Weights of a small transformer language model.
Architecture: RMSNorm before each block, biases on query, key and value, tied embeddings.
Training: 148M tokens, 9028 steps.
Each number is 50 + 12 x the weight over its row's rms, rounded and kept within 0 to 99. Layers, rows and columns count from 0. The size before them is the row's rms in percent of the matrix's.

# up: layer 5 MLP up, 192x64, rms 0.102, rows 7-41, columns 0-63
# down: layer 5 MLP down (transposed), 192x64, rms 0.0934, rows 7-41, columns 0-63
# gate: layer 5 MLP gate, 192x64, rms 0.112, rows 8-42, columns 0-63
up7 100:42 62 68 44 52 40 82 58 53 33 54 46 68 55 52 52 68 71 43 37 35 56 56 64 77 57 66 68 40 45 74 39 64 52 38 54 37 52 60 53 38 64 52 58 40 50 56 45 38 25 60 41 52 53 35 58 43 49 56 50 59 26 45 53
down7 098:42 41 49 68 75 31 42 51 58 45 56 58 46 61 30 37 61 50 54 66 48 59 85 50 52 27 58 56 71 44 45 40 25 48 26 58 67 53 44 50 40 65 65 42 45 64 54 47 48 65 48 54 44 37 68 53 68 45 46 56 54 39 49 57
gate8 104:51 34 58 49 57 45 36 51 58 41 66 54 70 53 45 52 53 32 26 64 52 59 65 46 51 67 37 62 27 50 60 56 67 44 64 45 33 45 66 24 30 33 57 54 64 37 62 69 65 61 70 42 45 52 65 51 35 47 59 55 49 62 38 51
up8 099:57 63 35 43 37 54 47 49 31 72 36 53 42 83 46 37 61 71 65 57 46 42 45 40 56 35 49 45 46 51 51 45 48 50 53 44 60 55 44 26 58 42 54 70 49 63 51 24 41 58 47 43 49 45 36 46 47 58 29 46 33 16 51 38
down8 095:62 69 54 58 53 48 22 39 66 48 44 43 56 51 54 46 27 44 48 42 33 44 42 46 32 49 57 43 68 48 53 51 39 72 56 42 78 53 65 58 46 61 32 62 54 53 57 32 60 66 20 61 44 71 44 49 64 58 62 41 58 43 61 39
gate9 102:52 66 62 34 58 51 48 73 47 42 27 58 46 36 64 62 66 26 45 50 50 76 64 42 43 34 54 44 55 27 42 62 31 29 51 57 44 72 59 33 56 43 39 47 47 45 62 47 52 43 47 67 26 61 44 59 50 52 31 55 51 57 56 46
up9 103:46 42 60 40 27 69 56 60 52 43 57 40 67 34 46 52 41 55 47 43 67 50 69 53 41 52 30 58 54 63 73 47 67 39 53 60 60 73 61 55 38 36 58 35 49 64 52 54 70 34 37 57 44 35 38 49 49 62 65 38 78 66 42 53
down9 099:52 54 38 36 74 23 52 50 49 63 47 46 52 49 59 34 60 49 25 49 62 53 53 41 54 45 57 54 62 42 35 55 33 63 45 39 53 25 45 47 44 62 41 65 54 53 72 38 36 44 58 40 56 57 57 80 39 40 37 39 26 49 70 63
gate10 098:23 48 42 58 64 42 38 47 53 51 57 44 47 36 47 46 77 46 42 43 69 42 35 42 45 54 52 37 34 29 34 45 38 58 74 68 42 45 51 58 59 52 66 61 52 44 38 23 28 53 63 50 47 41 50 51 71 42 53 46 42 62 77 51
up10 097:60 45 24 71 63 58 43 41 27 37 56 48 33 69 28 63 30 57 55 24 46 40 43 44 35 50 52 50 43 54 65 47 36 52 44 58 58 36 63 48 64 47 33 60 50 27 47 62 65 50 62 67 31 42 48 55 65 54 62 36 49 56 42 48
down10 095:49 63 56 45 40 51 61 32 53 18 81 63 52 42 38 39 43 53 52 66 60 65 66 46 51 48 59 35 61 52 49 41 41 54 55 56 69 67 60 47 63 52 43 28 33 75 44 58 51 56 41 46 65 73 56 41 37 51 38 65 66 48 45 50
gate11 103:50 35 58 51 51 49 46 68 32 72 60 47 34 55 42 61 51 41 61 47 52 66 59 62 38 51 36 44 72 57 48 34 36 49 39 68 61 51 45 27 70 38 47 54 54 81 57 62 69 49 67 46 58 59 46 41 50 44 51 48 70 21 51 44
up11 098:60 56 41 53 49 29 54 59 63 26 44 38 50 46 75 51 53 51 34 54 42 39 42 69 53 57 57 45 41 44 64 40 61 56 63 59 53 06 46 45 51 44 42 59 52 52 55 63 45 51 36 41 58 65 40 62 63 49 48 38 57 43 32 83
down11 099:33 46 62 41 65 59 44 51 48 45 49 43 62 69 66 64 50 63 73 46 54 34 33 24 59 57 46 69 47 49 49 53 50 56 53 59 29 62 46 45 53 59 55 40 43 65 44 42 47 55 38 33 50 47 59 63 40 72 45 36 37 86 63 69
gate12 104:40 57 51 34 57 49 50 37 41 52 25 34 57 47 59 60 46 44 75 61 54 53 73 74 64 55 62 50 67 40 59 30 65 53 44 43 48 49 80 62 49 50 74 40 32 60 52 45 56 40 52 38 47 52 44 42 37 47 39 80 50 43 53 49
up12 100:65 47 28 56 59 52 55 50 47 49 31 42 42 56 77 53 38 55 59 75 37 42 51 58 48 71 37 62 51 35 30 42 71 44 50 65 45 63 79 51 48 43 50 46 45 57 49 48 63 50 55 55 60 35 48 77 58 56 51 31 61 68 67 42
down12 094:62 44 47 38 54 42 38 63 37 50 70 60 62 64 45 26 65 54 56 36 60 35 57 32 62 38 42 40 63 33 45 75 30 50 46 50 49 41 51 52 44 57 57 54 49 51 68 62 65 37 49 54 43 25 50 36 63 51 55 67 48 32 26 68
gate13 110:39 45 42 63 52 70 36 45 45 38 50 61 37 59 49 32 50 69 42 33 41 48 65 63 46 62 40 48 19 52 62 47 49 40 81 45 34 49 51 40 69 64 27 49 62 56 68 45 63 76 44 45 43 57 57 63 52 62 36 45 45 53 57 58
up13 103:45 51 67 25 44 53 43 46 37 63 38 62 76 76 70 38 41 50 56 60 50 70 36 48 38 49 48 67 55 69 73 50 49 58 56 43 52 47 43 46 57 58 63 51 48 41 56 48 28 64 44 34 44 54 50 58 54 67 61 74 62 67 65 56
down13 104:53 58 32 50 53 61 56 51 56 52 40 70 52 50 60 33 32 35 32 65 58 35 51 46 34 59 54 78 41 48 30 68 52 66 48 48 52 34 58 45 49 37 64 58 59 46 67 27 48 35 58 47 68 52 57 45 75 71 54 54 68 38 40 41
gate14 100:52 50 70 51 54 60 45 64 66 44 45 35 36 42 48 67 62 65 50 49 53 24 49 48 21 57 46 51 41 73 28 47 47 40 52 67 49 68 46 46 62 20 42 53 66 51 38 62 63 61 37 56 43 39 50 62 53 54 47 57 36 74 37 57
up14 103:66 40 47 32 35 45 34 47 27 42 47 36 31 29 50 82 38 59 43 29 62 49 44 62 46 51 27 47 48 60 48 45 54 48 40 39 42 44 37 62 53 62 36 48 59 63 30 45 46 52 29 58 59 39 40 62 69 55 44 59 46 40 33 45
down14 100:55 51 37 40 47 22 60 56 32 60 46 56 42 45 72 53 44 48 55 36 61 57 55 70 64 49 44 41 55 70 31 41 40 53 66 50 46 18 57 21 49 58 45 65 51 43 47 52 44 39 46 54 48 37 64 62 67 61 49 81 59 55 44 46
gate15 108:43 39 63 49 54 58 37 65 55 61 52 55 38 44 51 47 65 66 51 70 26 40 61 48 26 52 61 63 31 62 48 49 48 55 37 68 52 54 52 56 47 36 54 64 69 59 72 65 48 54 68 54 66 44 69 55 59 64 66 29 47 26 49 66
up15 091:63 52 48 56 46 62 55 46 58 67 46 52 46 46 58 44 74 41 59 62 56 58 47 59 67 57 54 40 45 44 45 47 32 47 59 52 52 15 36 55 63 60 62 46 55 35 19 74 62 68 50 65 70 48 68 68 70 49 36 55 38 46 40 48
down15 088:51 76 35 64 43 56 48 51 38 43 56 65 70 64 49 60 46 58 66 64 57 63 57 59 39 43 57 49 70 47 38 45 78 65 51 72 40 68 66 44 62 47 39 55 56 42 65 43 42 61 47 50 62 41 46 83 48 58 41 68 56 65 48 43
gate16 102:25 52 57 63 57 56 31 35 47 61 39 41 59 80 38 57 67 65 49 56 57 66 58 47 57 60 24 50 35 32 43 53 40 34 60 56 43 46 53 50 62 36 61 47 41 56 59 50 43 65 31 51 68 57 68 67 55 61 69 59 46 66 64 49
up16 097:35 28 45 31 42 61 45 53 40 21 46 45 30 46 62 46 53 52 45 45 79 29 50 78 49 50 64 52 42 40 44 51 43 42 57 76 37 48 60 54 40 49 72 44 60 68 50 37 49 38 45 55 39 60 50 52 61 39 56 48 32 59 46 35
down16 105:56 30 38 48 35 61 59 43 42 46 50 38 27 48 44 59 61 54 34 42 68 58 61 48 69 49 49 48 41 31 39 41 46 58 56 63 31 34 56 47 69 35 32 65 57 34 52 25 51 41 48 51 59 44 77 68 53 73 54 61 55 41 64 56
gate17 114:61 43 56 45 53 80 55 54 71 67 52 39 42 60 60 65 51 69 66 42 41 51 54 38 35 33 60 55 46 60 25 45 32 55 41 60 56 40 63 13 52 47 48 46 47 57 45 59 52 59 81 53 59 45 44 56 45 55 60 41 37 61 42 61
up17 108:38 75 57 35 54 32 47 45 58 60 53 49 53 47 42 72 41 74 42 62 54 67 51 45 36 46 58 51 46 47 54 38 58 35 27 50 58 50 45 38 49 55 33 72 46 67 55 40 51 59 56 49 28 38 45 56 69 31 53 81 66 45 65 40
down17 106:47 47 57 37 37 45 48 53 45 35 52 49 50 24 39 57 50 40 33 40 58 65 74 29 59 37 61 32 59 59 59 48 46 25 64 66 84 62 37 47 57 56 64 57 51 55 35 70 57 54 64 31 33 53 46 45 53 37 54 57 51 51 64 53
gate18 109:56 62 46 48 52 63 35 49 51 63 55 44 73 75 74 61 61 66 61 67 56 57 54 56 64 39 46 59 46 47 52 78 38 30 31 55 33 58 74 39 46 55 40 55 40 64 42 50 68 43 45 55 43 51 66 61 47 53 55 31 56 31 62 44
up18 105:51 32 44 55 65 64 41 49 76 37 43 59 69 52 22 48 54 53 39 70 58 63 63 55 48 28 56 60 39 46 35 71 42 48 58 57 60 41 51 69 58 68 48 33 64 27 50 50 55 34 37 44 40 41 48 43 65 51 62 51 34 63 61 44
down18 104:55 47 27 54 39 41 69 42 66 55 49 62 49 34 68 53 61 37 44 52 42 47 47 60 24 68 61 48 74 60 68 28 64 51 35 48 55 50 39 51 36 33 57 53 61 62 54 45 54 55 38 78 37 53 44 54 45 35 53 50 50 69 69 36
gate19 091:52 60 41 55 69 53 40 44 49 55 66 47 43 45 43 27 46 40 54 58 52 50 67 51 60 50 54 34 48 59 59 52 79 34 51 78 60 41 65 54 60 45 38 54 68 68 20 68 46 45 63 41 38 46 76 52 57 55 48 44 31 50 53 28
up19 091:24 57 46 53 58 38 55 35 25 67 51 64 50 51 63 69 42 63 66 62 28 65 66 41 56 54 47 57 50 36 34 45 56 55 25 50 52 47 47 55 58 50 45 66 46 30 69 54 63 68 46 53 55 49 39 48 61 52 39 40 28 36 53 75
down19 092:74 35 62 49 44 27 56 42 66 52 58 65 54 64 44 40 43 70 45 34 58 47 44 37 68 64 73 57 63 45 32 48 49 51 70 58 46 40 49 41 68 67 49 41 65 58 45 54 52 48 49 38 19 40 57 54 42 39 38 33 59 71 49 57
gate20 109:44 39 59 50 63 66 61 46 43 41 42 50 58 38 51 53 48 54 21 28 48 78 64 66 71 36 73 39 49 59 36 54 60 41 35 53 66 60 60 41 58 58 61 53 39 39 63 48 55 41 48 22 60 60 42 56 57 36 60 28 46 39 56 55
up20 098:60 54 55 33 49 44 64 61 33 54 64 49 35 60 53 43 52 54 37 36 47 42 86 49 66 49 50 42 47 48 50 68 76 42 61 52 65 50 66 56 45 36 44 47 57 77 25 42 60 49 53 52 48 68 77 42 55 46 54 62 32 37 54 59
down20 100:60 30 47 54 38 57 43 51 33 44 38 35 52 51 41 30 45 27 28 25 57 55 67 53 39 53 61 52 63 69 51 64 58 50 58 46 58 44 55 16 47 65 43 48 48 35 49 68 43 49 41 38 48 43 51 70 50 58 27 40 25 46 52 52
gate21 111:41 41 55 36 53 71 43 59 44 67 23 50 40 50 52 37 62 54 52 30 58 52 54 67 53 44 47 32 45 60 64 46 54 44 59 41 59 53 44 49 71 67 58 33 27 31 65 44 63 48 63 57 67 73 57 74 58 54 45 65 33 66 58 49
up21 104:21 51 45 27 46 60 69 65 58 60 55 55 52 84 74 53 74 42 52 67 45 58 51 39 40 44 39 35 41 55 41 56 33 50 47 60 55 38 37 41 45 31 49 42 64 44 61 58 42 66 58 52 32 47 45 25 54 52 47 47 45 54 46 36
down21 103:49 33 54 56 44 43 63 30 49 53 59 41 37 54 35 65 49 55 64 58 77 58 43 40 56 46 26 48 33 36 37 42 51 52 45 62 37 45 52 66 42 31 50 58 46 81 27 60 53 51 62 41 44 48 65 34 54 69 49 62 74 43 56 59
gate22 112:55 40 53 54 51 53 65 57 47 57 60 47 12 49 62 48 56 47 53 42 59 46 37 51 15 50 38 37 46 45 60 35 42 54 49 45 45 57 30 46 60 80 54 59 48 48 44 30 44 44 52 70 71 49 53 71 48 48 34 54 59 68 48 72
up22 103:55 54 62 70 54 50 31 48 62 57 83 73 51 47 39 55 34 66 26 46 52 55 61 35 58 44 40 52 31 49 58 51 54 50 80 63 42 47 64 48 41 52 51 60 38 37 58 59 48 47 54 54 30 39 50 51 53 40 64 44 54 22 30 40
down22 098:64 65 44 60 50 34 40 54 36 43 45 62 62 64 51 65 47 46 70 40 77 61 47 70 46 40 50 50 72 46 42 62 62 51 46 50 50 39 51 57 47 29 29 49 55 52 63 24 55 31 67 48 52 31 67 55 58 41 67 44 52 50 45 77
gate23 095:53 64 41 40 38 65 58 55 46 65 30 58 39 60 37 49 59 33 52 81 53 31 55 58 59 47 69 45 55 67 50 65 75 40 48 48 43 59 72 50 36 32 42 42 57 66 39 45 34 56 34 50 51 69 33 72 58 56 63 50 43 55 51 56
up23 100:55 57 44 68 49 49 56 40 47 47 55 73 70 69 46 37 51 34 43 47 59 45 55 47 55 60 62 79 49 31 57 58 70 48 43 47 43 47 67 76 42 70 29 68 55 64 45 52 70 53 64 43 47 51 51 42 41 56 50 75 31 43 40 57
down23 103:31 36 62 50 65 35 58 50 55 48 60 55 60 42 40 45 66 61 47 23 52 76 29 35 60 59 19 36 39 54 54 43 38 64 45 54 56 59 38 46 69 58 59 56 35 49 37 70 45 79 63 55 45 37 45 63 56 53 52 46 45 53 45 53
gate24 104:71 42 25 39 31 66 44 51 47 37 61 64 52 24 51 56 68 48 60 37 35 58 65 57 47 51 43 43 48 57 73 50 59 32 42 38 54 68 60 52 45 74 48 55 50 39 45 46 48 28 55 38 30 63 30 35 67 60 51 46 42 56 51 52
up24 103:50 52 41 28 44 37 66 51 66 55 20 29 55 45 46 44 69 72 49 49 52 60 40 55 33 38 62 64 48 58 45 41 53 24 70 52 51 47 72 42 56 54 53 33 53 51 50 44 56 37 48 53 28 39 49 39 42 39 41 33 38 50 24 43
down24 102:84 49 30 59 51 56 51 71 71 46 53 68 43 48 59 31 62 43 48 51 40 47 59 60 55 54 62 48 48 57 54 41 57 49 32 43 33 58 40 47 50 61 44 55 34 65 44 25 70 29 48 61 60 45 55 41 38 62 58 77 40 44 39 64
gate25 104:61 42 54 57 57 80 35 46 74 54 57 43 36 65 44 34 73 32 56 63 31 61 60 49 56 42 61 45 21 40 61 52 43 38 67 42 44 49 43 49 58 71 46 70 59 38 27 38 54 47 60 59 54 53 58 36 48 42 51 41 60 58 58 40
up25 101:38 56 43 48 57 30 51 44 54 74 42 31 46 56 58 41 59 35 36 45 65 24 34 43 53 57 68 35 59 41 39 47 53 57 57 52 37 74 52 59 51 32 41 61 48 49 70 47 31 31 53 43 44 73 44 73 50 42 54 51 39 61 59 71
down25 103:63 50 36 51 50 38 33 52 43 71 74 47 49 40 18 69 35 32 63 45 41 53 65 55 51 42 48 54 40 49 49 49 52 62 54 31 61 61 60 39 47 50 35 55 37 32 65 26 42 68 55 66 60 46 47 50 51 66 49 79 44 45 55 56
gate26 086:68 60 37 50 37 48 48 38 34 44 70 62 64 76 54 45 45 58 56 27 41 43 43 56 31 64 68 66 50 55 51 39 57 32 68 60 35 52 64 19 45 43 49 52 53 60 49 49 48 42 49 48 63 62 46 48 49 58 65 62 64 58 77 37
up26 084:62 37 30 47 46 47 45 50 54 59 66 34 59 54 58 17 48 35 54 34 51 36 07 54 53 43 72 42 49 43 59 43 43 40 59 53 56 49 39 41 59 62 40 47 59 50 42 41 41 52 65 52 60 32 61 50 46 64 63 41 40 44 64 73
down26 098:21 70 55 48 51 34 46 62 67 58 48 43 39 20 41 66 46 29 32 70 43 63 62 50 46 44 48 58 60 31 38 52 42 52 48 44 62 54 33 47 50 60 56 47 43 33 43 61 49 52 56 52 39 67 52 33 43 39 48 36 59 58 28 28
gate27 116:37 71 49 51 29 36 48 60 63 47 42 71 34 26 44 45 40 42 44 50 48 49 62 36 59 47 57 45 56 44 45 43 46 58 23 20 47 57 52 63 43 57 37 51 64 52 47 37 52 49 44 48 53 65 19 34 37 34 60 54 70 59 35 38
up27 106:51 54 39 28 63 20 48 49 50 46 48 53 54 66 42 58 48 67 58 63 59 58 37 49 42 47 25 41 49 37 48 40 48 66 45 46 42 62 53 39 20 59 56 65 39 55 42 34 41 30 36 45 70 75 49 66 63 62 46 36 33 51 54 63
down27 109:29 68 53 24 63 34 36 47 31 47 48 53 52 33 62 57 67 52 49 45 80 44 54 46 78 47 47 64 43 41 62 33 40 55 53 28 41 47 63 44 22 56 63 55 47 32 48 56 32 50 56 58 51 56 45 41 43 54 48 43 63 63 44 56
gate28 095:48 32 62 47 30 40 65 64 33 64 48 47 61 34 59 50 47 56 44 46 25 62 55 34 51 61 71 57 41 50 51 58 58 52 45 38 43 43 75 63 46 37 59 44 42 37 36 49 45 61 31 65 28 53 40 37 80 40 50 50 34 40 64 58
up28 101:50 52 45 33 38 36 45 44 47 67 65 46 59 34 63 71 58 60 54 48 40 24 59 66 57 39 40 28 36 49 54 38 20 71 42 25 51 50 33 54 40 41 47 72 52 58 38 64 35 52 48 47 43 46 43 41 57 58 53 55 52 54 30 36
down28 096:68 27 47 52 51 45 75 54 37 61 19 54 59 43 60 38 35 67 50 48 37 60 31 35 59 54 57 44 56 55 38 62 44 49 65 56 41 62 57 58 25 32 50 46 49 36 52 64 51 54 25 57 46 51 54 34 47 22 42 58 40 40 47 47
gate29 096:57 61 63 36 50 48 69 56 49 43 58 58 46 48 31 65 38 65 69 54 44 78 52 21 68 47 49 21 59 52 55 60 67 57 42 57 68 45 34 43 52 51 61 47 57 55 52 45 39 41 30 44 57 59 47 53 67 29 43 38 48 31 34 45
up29 098:53 53 37 30 57 59 39 48 61 47 39 35 47 44 47 27 60 49 41 49 31 28 75 42 47 57 50 55 74 56 39 42 51 46 61 43 52 47 76 48 53 42 42 54 57 47 40 32 41 63 57 70 77 43 44 65 45 53 66 48 29 38 58 74
down29 097:57 52 40 68 51 30 39 45 50 43 51 24 49 36 43 38 45 49 66 32 53 71 36 62 47 53 36 44 43 60 72 48 65 48 33 47 58 44 35 48 42 41 59 40 54 56 62 54 37 55 58 32 30 63 48 51 77 34 52 54 33 60 23 56
gate30 110:48 77 44 42 73 63 52 67 52 60 75 52 37 45 62 65 49 53 62 63 57 38 59 41 45 59 53 38 53 65 40 39 59 63 44 43 34 65 41 52 58 37 50 55 57 67 48 59 48 27 31 49 29 27 57 31 50 39 62 60 50 63 63 49
up30 104:65 54 46 45 69 53 53 53 49 41 58 88 61 45 65 43 50 46 40 38 64 51 44 42 45 50 34 75 64 46 61 51 59 38 42 36 42 30 67 30 73 55 44 65 60 47 45 66 39 39 66 55 65 39 70 57 57 64 57 49 51 63 49 36
down30 108:48 33 52 46 71 35 72 52 49 59 55 39 57 51 51 24 38 55 40 63 32 44 43 38 65 38 37 39 43 22 44 65 57 33 27 56 63 45 63 32 44 57 58 54 37 33 35 45 63 53 30 46 54 70 57 38 51 51 51 52 48 47 56 31
gate31 113:41 40 54 49 59 70 34 30 55 59 36 67 63 56 53 40 51 47 39 47 66 59 77 44 48 40 28 55 40 56 43 58 53 24 45 53 50 42 47 64 44 24 37 42 63 65 47 60 64 46 41 40 48 66 51 84 51 47 57 38 62 39 49 38
up31 116:59 50 36 39 23 56 51 36 54 82 56 57 46 48 44 35 38 42 42 36 49 52 50 42 44 47 29 38 60 44 41 35 49 44 61 62 19 47 31 43 58 42 32 56 58 45 45 30 30 60 42 31 54 70 56 47 37 69 47 42 62 51 43 58
down31 114:65 60 36 52 42 55 27 48 47 53 47 47 50 37 64 35 29 55 45 47 50 49 43 28 75 49 59 59 26 55 59 50 62 44 49 41 41 60 64 41 45 63 53 21 29 48 55 46 22 50 50 33 61 58 49 46 56 35 32 28 38 42 60 51
gate32 108:27 50 59 62 72 25 34 65 34 55 33 57 56 41 61 42 63 44 66 64 27 56 65 54 21 55 57 71 55 58 62 63 63 54 61 57 55 73 60 38 44 49 40 58 44 59 53 60 53 53 64 51 47 43 32 55 56 53 55 52 31 56 48 53
up32 107:65 25 35 50 48 59 35 45 47 67 42 65 35 51 59 35 43 32 64 64 40 60 42 61 52 31 36 72 75 57 39 49 53 31 55 34 50 56 54 43 64 37 42 48 60 56 55 32 33 64 37 32 53 53 40 56 33 56 58 41 42 35 60 56
down32 104:43 53 61 59 45 44 65 26 62 53 68 60 28 68 11 40 56 45 46 58 57 48 34 64 78 51 33 45 47 33 50 38 35 49 50 44 61 37 64 50 62 47 31 64 39 54 60 33 56 61 41 39 47 41 40 51 47 53 47 42 51 46 45 64
gate33 089:65 47 80 70 40 34 45 50 57 51 24 49 47 51 54 69 48 59 21 34 70 45 64 44 59 58 65 52 40 52 25 32 47 64 47 51 54 51 40 44 69 47 54 44 58 54 62 51 60 70 44 71 39 46 56 35 61 57 38 42 43 39 44 48
up33 088:28 22 43 73 22 48 43 52 55 32 51 39 47 46 37 68 81 52 44 68 57 57 54 50 31 47 53 41 24 50 40 43 58 55 41 53 45 51 44 48 56 57 41 42 31 56 47 34 40 57 54 43 51 53 55 57 57 53 41 83 54 61 51 45
down33 092:65 52 60 50 65 43 50 36 47 75 47 59 66 66 66 42 35 68 47 47 62 34 59 47 81 39 33 35 51 64 57 63 59 53 54 66 51 26 68 41 57 49 69 63 46 51 43 47 38 65 36 31 66 52 51 39 51 55 52 36 42 59 59 55
gate34 096:56 36 38 41 54 47 51 49 56 38 55 58 51 57 70 71 56 48 59 57 54 24 56 42 34 63 46 69 62 33 47 50 79 46 44 62 47 38 50 55 49 55 62 44 61 36 39 24 47 35 48 49 57 63 67 60 29 47 61 67 71 23 58 49
up34 108:49 28 51 51 67 50 49 46 38 69 41 40 61 60 52 61 46 68 45 54 56 51 30 45 68 46 53 60 27 31 77 57 55 53 61 41 55 36 50 49 53 53 65 66 28 43 60 58 40 55 74 48 39 56 63 72 57 66 51 47 27 41 33 57
down34 100:49 80 47 65 38 66 50 46 54 16 43 55 58 45 34 46 47 51 67 33 59 48 35 59 66 58 54 64 56 61 59 72 43 52 50 54 57 41 71 46 59 43 41 40 65 42 57 63 56 60 49 54 35 31 25 53 68 51 52 42 49 55 66 68
gate35 095:53 66 72 50 50 57 44 50 47 58 70 38 23 53 41 37 43 51 44 60 49 64 42 39 45 61 59 45 81 45 41 50 49 55 27 43 72 47 46 43 60 45 39 46 68 46 56 42 49 43 50 29 62 48 61 62 48 46 46 11 51 62 30 54
up35 107:51 55 75 31 54 57 46 56 71 54 48 55 40 42 63 63 45 28 72 48 60 55 53 57 57 47 60 77 52 46 44 68 61 66 53 29 44 42 63 65 36 67 54 22 50 69 61 63 45 57 55 36 53 49 29 53 34 62 43 41 53 42 52 48
down35 109:40 62 61 55 46 41 43 68 44 62 35 58 53 48 24 40 45 57 56 74 66 77 57 66 45 55 53 55 70 41 33 61 61 58 59 35 54 60 47 36 44 40 43 51 63 41 34 38 42 63 62 43 51 40 46 83 41 59 73 45 54 55 46 54
gate36 100:62 53 49 25 55 52 42 29 46 53 40 66 54 27 30 36 43 64 56 51 68 52 69 63 46 56 34 65 49 58 26 35 65 51 37 61 42 57 43 53 37 49 41 58 41 57 47 71 59 22 60 37 44 54 33 37 47 54 47 55 32 63 55 49
up36 092:38 54 39 40 50 67 58 52 54 63 51 25 38 38 51 50 77 60 35 37 41 48 28 47 46 69 43 53 69 49 51 43 51 54 64 51 36 24 49 56 47 58 53 56 54 50 34 53 72 51 66 72 35 43 53 65 57 27 35 33 43 41 48 66
down36 107:66 57 33 54 52 43 53 50 55 48 45 69 38 21 57 28 35 38 44 58 77 52 86 63 53 52 43 52 61 52 39 42 64 58 55 56 25 42 44 41 43 59 47 51 58 38 51 44 41 52 54 32 35 60 57 47 63 59 48 57 32 42 38 68
gate37 113:31 56 51 64 41 65 42 40 62 42 38 59 32 50 43 45 46 77 49 55 26 42 77 68 52 31 49 47 43 30 63 57 46 20 67 57 36 66 51 61 44 60 41 43 56 45 53 53 63 49 49 55 41 54 45 45 49 56 65 44 43 37 46 76
up37 106:37 76 37 41 38 45 49 57 51 41 47 52 58 58 58 58 79 59 57 43 24 52 46 50 61 50 40 41 44 35 41 53 54 60 35 46 56 52 53 32 62 44 52 20 50 58 44 60 39 55 61 63 79 57 30 33 37 56 52 80 53 55 59 49
down37 099:70 43 63 38 57 54 51 61 34 78 53 55 48 37 66 50 61 46 26 65 88 45 51 32 44 57 48 63 51 56 34 52 54 62 41 46 50 34 33 47 29 58 67 60 63 44 39 50 60 49 44 59 31 48 60 55 48 52 37 54 53 55 66 31
gate38 094:47 44 55 37 26 58 32 52 48 48 53 38 43 44 47 63 44 48 35 36 43 67 89 59 50 24 58 43 48 63 50 63 38 44 45 53 47 54 32 41 34 71 37 65 36 52 44 40 63 54 29 65 35 36 62 53 48 64 51 46 57 50 41 62
up38 111:62 55 31 50 55 33 63 53 72 24 51 28 42 57 49 55 59 26 46 63 55 30 58 44 30 43 39 45 43 47 51 43 25 51 42 45 36 55 65 35 51 49 50 28 40 35 37 28 42 47 46 35 48 67 46 52 39 66 51 30 53 50 61 45
down38 104:69 36 40 56 40 45 47 54 46 46 30 68 58 45 58 39 74 46 30 58 49 68 31 44 44 46 38 58 65 49 51 79 50 46 44 58 53 44 57 40 42 55 40 80 48 53 69 16 45 34 39 57 55 56 59 60 67 48 43 32 44 56 54 47
gate39 106:40 44 54 57 72 39 47 45 59 47 57 51 27 36 53 51 54 57 58 58 55 33 37 31 57 27 43 47 53 45 47 54 45 54 75 58 44 28 57 76 46 41 40 47 30 47 32 50 55 58 12 61 64 45 54 50 41 59 59 42 70 62 43 39
up39 105:46 30 63 62 46 47 63 42 53 44 45 64 57 29 56 52 59 52 66 52 67 70 44 33 67 64 38 34 37 44 40 41 26 59 49 74 49 62 36 54 62 50 50 57 41 21 78 51 46 58 58 53 47 48 69 44 42 31 42 38 51 50 54 60
down39 112:39 52 65 35 39 35 59 42 56 38 52 53 49 47 59 64 41 55 63 34 72 75 48 48 38 47 48 55 57 56 68 16 40 73 23 48 48 54 44 53 39 62 46 60 56 40 51 35 48 57 70 49 42 58 59 38 60 49 65 68 57 38 47 71
gate40 090:45 50 35 42 33 53 52 62 44 56 68 43 52 38 66 36 64 54 61 71 27 55 64 33 48 20 50 47 51 55 45 51 51 36 66 43 42 56 43 59 40 51 41 50 62 78 33 51 49 41 30 50 15 48 44 53 33 53 63 42 58 56 50 62
up40 095:49 46 41 72 36 53 48 61 59 51 59 35 56 49 38 21 48 52 37 54 69 57 53 42 53 28 35 46 65 55 42 47 34 45 49 74 49 27 44 33 56 48 51 35 45 55 55 74 53 43 72 36 44 54 59 17 56 34 38 51 46 51 53 60
down40 105:52 39 39 79 45 55 61 41 50 50 37 76 72 78 36 58 47 46 27 62 59 51 50 50 44 51 50 32 38 39 51 57 53 65 48 61 40 27 50 47 71 36 54 66 50 34 52 64 57 51 72 67 48 45 59 39 60 48 37 57 53 34 48 50
gate41 107:69 55 54 48 50 52 38 51 46 56 57 49 35 43 75 76 52 47 43 46 87 71 61 40 57 46 39 47 70 39 33 60 54 37 52 53 53 28 47 48 51 39 49 39 22 67 37 52 49 37 51 54 32 44 48 45 41 35 61 28 49 47 48 61
up41 100:66 64 33 63 51 47 77 44 65 49 45 32 41 42 65 64 41 49 71 44 63 43 47 64 62 61 48 46 68 44 52 26 51 53 47 34 51 60 54 39 41 60 41 58 49 67 26 46 65 53 47 74 38 73 59 37 41 56 52 50 54 50 37 69
down41 098:66 42 71 63 58 58 81 47 44 51 48 48 44 60 44 54 56 50 60 35 82 61 29 35 37 31 42 38 68 48 45 69 46 38 43 27 52 55 50 39 55 34 57 78 48 54 52 51 51 49 56 41 55 33 53 41 60 35 38 50 46 58 38 61
gate42 107:51 49 43 37 73 68 48 44 27 58 41 74 57 52 65 42 56 47 49 53 30 62 40 45 57 48 35 73 67 61 66 46 63 70 40 54 55 26 52 38 41 48 44 59 49 36 46 58 57 45 62 47 49 41 43 53 54 41 53 37 60 87 52 68